config.toml
d_mlp = 512
vocab_size = 1288
activation = "swiglu"
norm = "rmsnorm"
norm_eps = 1e-05
rope_base = 10000.0
bias = "none"
optimizer = "adamw"
lr = 0.00197
beta1 = 0.9
grad_clip = 1.0
decay_fraction = 0.896
final_lr_fraction = 0.0
doc_mask = true
Each number is 128 + 24 x the weight over its row's rms, rounded and kept within 0 to 255. Layers, rows and columns count from 0. The size above them is the row's rms in percent of the matrix's.

# layer 4 MLP gate, 512x192, rms 0.0932, rows 25-35, columns 0-95
size [ 99 100 108  96  95 106  95  98 104 102  98]
[[137 107 123 117 149 133 148 144 148  62  86 122 138 136 126  93 149 112 102 116 128 106 147 148 139 148 100 167 151 144 146 137 140 145 101  87 127 138 155 160 122 130 207 132 101  91 131 139 114 155 118 182 186 134 133 118 170 128 108 129 147 135 155 123 134 125 107 125 122 127 157 127 154  97  96 147 105 173 152 174  89 171 140 137  91 150 124 174 109 132  95 134 137 164 148 138]
 [102 127  96 104 138  88  90 152 117  93  99 138 125 141 136 125 118 126 125 118  68  97 104 132 121 132 165 126 124 138  84 110 171 138 108 142  98 144 110 137  88 167 130 147 127 134 179 128 123 115 109 145 153 156 132 114 134 147 150 114 145 128 121 166 155 143 106 147 140 112 123 116 119 125 109 121 156 122 156  85 124 167 119 155 151 145 160 186 129 102 115 123  85 139 131 154]
 [121 121 103 104 126 117 176 116 100 119 141  79 122 113 154 144 106 123 128 153 145 136 160 135 102 147 191 127 134 129 164 126 147 125 138 141 130 101  97 112 119 135 138 152 102 154 144 125 112 174 145 185 118 167 176 110 134 120  95  66 123 144 109 121 169 151  83 127 136  83 125 122 131  94 148 128 118  98 121 125 135 121 165 168 118 142 105 107 135 138 128  83 152 140 158 138]
 [171  85  95  97 115 143 117  99 113 113 137 112 108 156 110  70 135  95 126 146  71 105 142 167 147 167 174 153 139 110 143 133 126 148  94 143 105 115 114 140 114 117 136  99 124 145 136 126  97 167 136 174 164  81 142 145 107 116 127  97 170 160 151 127 152 126 156 100 141  84 136 132 153 141 152 146 127 124  95 117  88 109 150 160 123 104 173 138 153 128 160 149 144 142 123 100]
 [109 100 107 155 114 128 109 115  89 119 108 126 152 108 213 131 144 100 147 102 142 142 144 145 147 154 164  98  68 116 164  89  84 120 142 160 162 136 172 138 144 110 155  95 111  70 103 133  97 156 118 138 119 114 133 159 116 117  83 128  95 187 121 134 114 140 127 153  97 123 154  98 158 150  87 102 101 119 111 166 178 127 101 143  81 108 148 129 111 149 114 149 115 140 114 164]
 [135 126 133 115 137 134 117 169 124  87 127 160  89  92 154 114 102 110 123 113  98 156 146 124  97 113 129 109 136 199 111 126 126 110  93  98 159 118 142 131 146 119 133 104 131 161 141  80 132 111 107  94 151 126 161 145 187 157 137 110 115 152 148  93 153 135 172  74 127 192  98 132 147 156 151 140 139 132 151 131 146 144 108 123 143 116 141 140 102  94 126 135 128  84 128 164]
 [140  84 147 156 124  97 115 149 112  88  93 119 174  95 130  90 132 102  99 147  99 119 129 182 123 114 156 137  87 163 109  99 168 133 136 122 113 157 173 134 128 111 128  86 145 136 102 109 136 114 154 119 131 171  71 125 113 124 127 134 104 128 159 129 142 111 162 146 110 132 144 144 131 123 102 116 129 124 117  95 149 159  95 138 107  99 129 152 145 142 176 140 161 160 132 143]
 [132 109 115  96  92 111  90 126  81 124 139 172 153  92 124 176 109 130 153 147  79  93 158 179 127 153 123 184 113 130 143  90  99  89 117 174 107 126 110 100 116 109  83 115 112 147 133 106 125 129 128 111 173 126 115 148 148 103 106 109 136 140 125 148 127  95 143 142 148 141 128 128 101 145 133 127 130 112 147 159  74 149 136 119 156 158  76 134 127 150 133 117 161 131 109 155]
 [113 119 129 135 130 138 129 104 127 104 140 120 164 118 147 134 125 151 133 127 115 153 150 149 139 165 163 136 155 110 138 146 121  78 125 125 108 150 123  87 109 150 123 178 100 130 105 100 142 133 112 159 116 142 108 123 131 140 161  94 134 158 116 119 121 134 121 145 129 124 144 173  94 114  84 131 118  81 195  94 127 179 154 120 133  84  87  89 132 137 168 119 128 169 140 119]
 [129 152 132 172  86 114 123 116 116  56 119  96 131 133 105  79 116  99 142 137 149 136 102 121 109 152 134 160 105 127 141 104 138 126 139 114 117 143 138 136 181 114 116 125 104 134 127 169 100 140 135 144 153 147 154 128 100 113 130 120  97 161 108 140 119 132 121 162 105 142 125 128 151  88 132 126  91 152 120 177 143 139 103 135 100 126 138 116 125 108 138 149 116 147 150  99]
 [151 123 100 118 129 115 104 166 134 100 136  73 121 116 117 161 147 118 103 132 163  93  41 148 126 164 141 107 114 129 106 122 169 146 150 135 130 108 100 143 131 121 141  87 170 107 182 103 129 134 106 125 159 128 140 118 129 141 139 170 107 130 101 178  89 144  99 157 120 166 108 140 134 141 141 136 109 151 125 130 133 142 142 159 135 135 111 143 138 124 118 132 148 138 117 106]]
# layer 4 MLP up, 512x192, rms 0.0899, rows 25-35, columns 0-95
size [103  98 108  97  96 103  93  98 105 105  95]
[[119 108 161 142 100 153 164  95  88 159 135 129 111 121 112 145 131 146 156 113 127 160 137 126 156 172 136 105 131 170  80 161 114 111  97 120  98 145 124 124  89 145 158 153 131 132 160 105 126 160 132 143 118 136 166 107 130 107 130 115 119 105 130 137 145 147 105 112 166 131 179 133 146 129 155  89 173 134 151 102 190 182 170 132 125 136 103 143 130 107 174 104 144 141 142 149]
 [124 127 146 148 120  81 100 115 121 139 131 165 146 176 101 119 108 150 153 128 126 155 113 142 131 128 124 109 132 128  97 166 128 124 119 101 160 156 118 107 137 108  81  98 122 101 160 114 124 116 126 134 151 168 157 128 121 143 147 143 129 136 120 134 125 137 177 146 122 135 158 136 172 115 147 126 158 187 121 146 117 128 121 160 101 108 130 153 110 106  97 165 140 113 114 113]
 [ 97 112 127 132 116 144 153 136 110 117 143 111  74 106 135 101 127  74 122 137  97 178 156 102 131 126 118  73 115 122 134 108 148 141 134 130 205 114 123 113  99 130  90 112 105 117 163 129 109 165 163 133 164 117 159 158 124 111 125 134  90 127 130  96 132 181 132 121  99 117 144 100 132 106 109 140 120 151  89 157  63 128 126 168 109 162 116 134 168 128  92 127 151 142 102 156]
 [101 107 147 168 109 143 123  79 108 126 103 138 148 114 112 150 128 110  89 134  84 126 147 112 135  56 100 131 124 123 128 161 114 122 150 140 137 134 134 100  88 141 147  86 120 171 120 141 117 105 136  81 119 160 104 115 105 153 127  70 129 116 168  91 164 148 171 110 132 162 125  88 112 129 142 101 122 100 126 124 136 155 155 113 132 133 108 139 128 141 137 153 106 108 142 118]
 [134 136 132 151 164 105  71 143 160  68 141 139 103 105  82 150  99 135 138 146 109 115 106 129 129 145 113 150 147 151 131 125 178 141 136  88 127 160 124 104 130 163  97 111 121 124 126 152 119 134  99 200 127 139 145 120 107 124 150 145 155 115 125  85 144 120 127 141 137  95 187 142  59 134 163 112 124 120 108 133  81 148 141 138 168  71 118  98 159 128 125 154 140 164 132 144]
 [150 123 124 139 134 110 133 105 136 131 118 135 148 115 109 153  94 113 142 151 106 162 118 122 143 148 137 174 109 127 127  85 122 107  94 127 149  92 129  84 119 103 143 112  85 118 109 164 120 144  98 113 122 110 130 163 129 121 133  97 135 131 143 114 154 115 181 101 110 119 118 107 126 149  91 125 111 110 115 125 122 103 134 129 182 119 117 151  99 147 101  88  76 147 127 168]
 [108 174 120 143 152 113 133 104 103 140 147 149 111 162  62 145  91 144 105 117 109  70 126 140 135 135  90 128 118 101 101 144 116 110 132 122 121 154 120 128 111 127 130  93 123 169 145 116 101 125 151 163 127 108 173 153  82 127 109 142 136 126  99 155 143 110 108 134 136 163 141 145 130  80 186 154 122 123 142 154 136 129 145 148 121 142  98 124 110 133 123 106 115 133 150 102]
 [118 133 148 133 165 152 114 144 158 116  88  87 120 107 155 151 136 157 128 105 141 110 113 134 147 142 146 140 158 112 135 125 141 181 139  98 119 146 115 167 132 143 115 110 124 113 105  83 151 129 103 148 101 137 154 100 124 136 139 131 137  91 160 125 128  97 168 132 126 147 182  93 145 113  83 113 121  91 146 105  90 145 129 166 146 152 152 137 115 106 119 127 120 103 166  85]
 [140 112 178 150 133 106 145 108 119 121 136 149 144 171 113 140 120  98 150 133 100 198 134 130 168 139 125 103 121 110 114 142 132 150 150 158 160 118 159 107 122 111 131 152  68  87 102 148 118  86 122 123 174 147 112 115 137 155 143 125  89 136 114 114 135  90 115  76 104 141 105 112 118 123 143 111 112 146 152 119 134 165 112  84 125 107  88 136 104 160 115 128 136 168 127 118]
 [128 148 103 112 121 125 128 117 130 109 129 119 130 136 114  77 145  69 139 145 158 141  97 133 100 159 107 106 122 132 135 105 146 166 124  91 144 133 152 136 177 103  96 155 105 120 156 169 142 161 139 154 140 149 163 111 130 108 113 158  82 134 107 138 119 129 107 149 107 149 153 127 149 127 138  99  82 121  93 156 116 127 116 146 101 112 108 148  99 136 128 144 127 128 145 102]
 [126 171 121 152 112 135  95 148 159 165 135 142 126 154 142 133 140 130 154 165 153 149 140 124 152 144 118 139 138 118 146 143 109 135 157 137 119 211 154 134 116 127 106  99 166 115 142 114 137 147 180 114 174 111 149 104 133 170 149 130 104  94  99 127 113 118  83 144 120 146 132 136 132 167 137 144 116 127 115 124 148 117  96 167 128 100 141 131 187 124 102 124 125 109  85 121]]
# layer 4 MLP down (transposed), 512x192, rms 0.0891, rows 25-35, columns 0-95
size [ 98  99 108  97  93 103  96  96 103  99  97]
[[118  87 117  84 108 163 125 117 139 105 129 126 108 140 102 121 120 146  99 105 115 102 119 115 151 166 116 146 131 109 170 129 146 112 115 134 151 149 178 137 139 157 156  89 118 140 122 134 173 107 113 128 115 127  92 129 143 113 127  94  93 164 116  93 121  97  89 111 125 128 111 124 188 132  75 149 101 144 140 134 131 132 151 143 151 164 117  99  70 148  73 129 129 134 194 135]
 [142 101 105  85 118 129  99 125 116 136 104 102 131 157 145 104 142 126 135 123 115 129 113 120 176 175  93  61 116 110 138 103 128 135  82 142 128 152  78  78 109 142 125 120 110 104 141 119 132  68  77 118 127 132 141 132 144 132 115 102 168 190 130 161 139  98 111 112 140  96 122  71 108 139 133 146 110 145 130 130 125 155 135 128  91 131 101 101 153 119 132 151 117 133 139  98]
 [ 86 117  96 124 148  97 160 162  80 101 137 170 138 102 121 133 104  94 160 114 106 136 122 101 100 130 151 162 179 133 104  99 136 126  99 124 129  92 171 153 128 106 130 112 112  94 115 162  81 117 139 119 146 136 100  76 100 135 143 125  99 119 148  74 146 137 109 143 108  75 100  99 134  82 127 112 142 139 183 134 119  78 121  92 107 139 122 161 130 142 157 143 121 106 105 111]
 [ 76 156 139  91 129 133 116 166 144 134 151 137 150 132 129 166 157 163 124 140 116 129 153 115 146  97  90 112 138 172 138 101 191 105 109 115  96 118 148 184  81 124 165 143 163 142 141 146 132  74 152 148  73 123 122 107 109 119 166 120  95 119 117 161 103 115 161 110 123 106 149 135 128 104 128 145 142 107 154 134 130 138 139 121 145 118 142 127  92 140 120 152  87 102 129 151]
 [122 131 119 136 155 102 112 131  80 101 119 137 151 105 107 130  83 119 118 125 102 130  94 136 111 153 120 114 130 133 146 136   1  64 130 127 132 132 109 121 121 144 125 122 132 127 130 138 131 133 113 123 108 133 148 187 107 153  92  84 140 165 120 110 162 141 129 117 139 124 117 122 183 130 115 141 101 145 132  99 135 164 124 117 137 143 149 161 156 152 129 143 130 150 136 143]
 [143 129 125  72 125 124 129 131 125 120 109 104 141 122 130 168  82 165 138 125 118  86  92  99 111 153 110 141 119 127 128 127 142 160 101 119 185 151 161 124 149 153 117 134 139 174 101 149 121 144  77 119 126 126  94 138 132 151 126 147 173 161 101 143 136 115 134 177 131  80  99 110 108 107 116 131 125 138 141 116 161  90 156 156 143 116 135 133 163 139 107 174 129 155 157 107]
 [140 156 164 132 150 119 156 137 153 102 153 157 131 145 119 119 150 126 115 132 117 121 124 156 151 168 158 151 142  96 130 151 112 120  88 112 156 137 111 117 151 120 121 151 142 101 176 139 132 137 113 122 118  57 113 159  91 162 117 142 158 154 102 130 172 118 106  82 164 120  72 124  61 139 137 173 118 118 119 142 153 158 124  92  81 141  83 125 163 174 106 128 141 148 162 108]
 [148 135 125 111 106 115 117 102 107  99 133  94 116 128 121  83 112  97 166  79 170 128 114 149 153 121 134 149 141 204 120  88  96 111 124 129 108 128 155 148 157 145 173 126 160  97 153  97 132 121 148 116 156 123 103 156  87 117  99 133 170 149 127 136 112 152 145  93 135 121 100 210 130 156 177 112 157 107 144 100 143 147 125 128 123  93 153 176 128 131 183 123  89 131 110 162]
 [111 114 132  78 140 175 120 179 109 167 150 128 133 133 139 121 172  53 107 101  91 107 127 149 100 127 130 103 154  79  97 134 132 171 132  85 147 115 133  91 145 148 109 125 166  95 151 111 145 149 108 120 121 128 142 127 123 154 141 113 100 129 144 131 155 153 108 123 101 107  64 123 154 145 149 153 188 158 158 124 142 144  95 122 124 126 147 135 149 122 154  91 140 131 149 105]
 [130 192 140  75 211 120 124  96 103 114 125  93 111 105 144 113 137 136 129 124 163 114 111 137 111 129 146  81 115  49 159 113 184 175 178 133 119 139 169 131 148 118 112 119 131 135 145  97 123 114 149 146 113 109 125 147 145 151 107 158 112 126 114 110  87 108  93 153 125 133 118 134 131 113 121 100 108  90 151 141 143 136 103 141  82 144  99 113 128  40 108 123 109 144 146 108]
 [140 145 111 161 158  97 108 107 177 137 105 118 162 159 146 127  86 115 124 106 112 162 123 120 122 119  92 130 118 136 104  84  88 163 161 117 136 153 159 104 126 134 107 104 148 163 105 118 189 123  79 113 111 148 136 170 145 154 115  99 155 142 137 127 168 153 103 159 132 114  92 145 136 115 108 130 134 132 189 152 159 100 136 137  91 129 106 100 121 137 176 152 145  89 106 126]]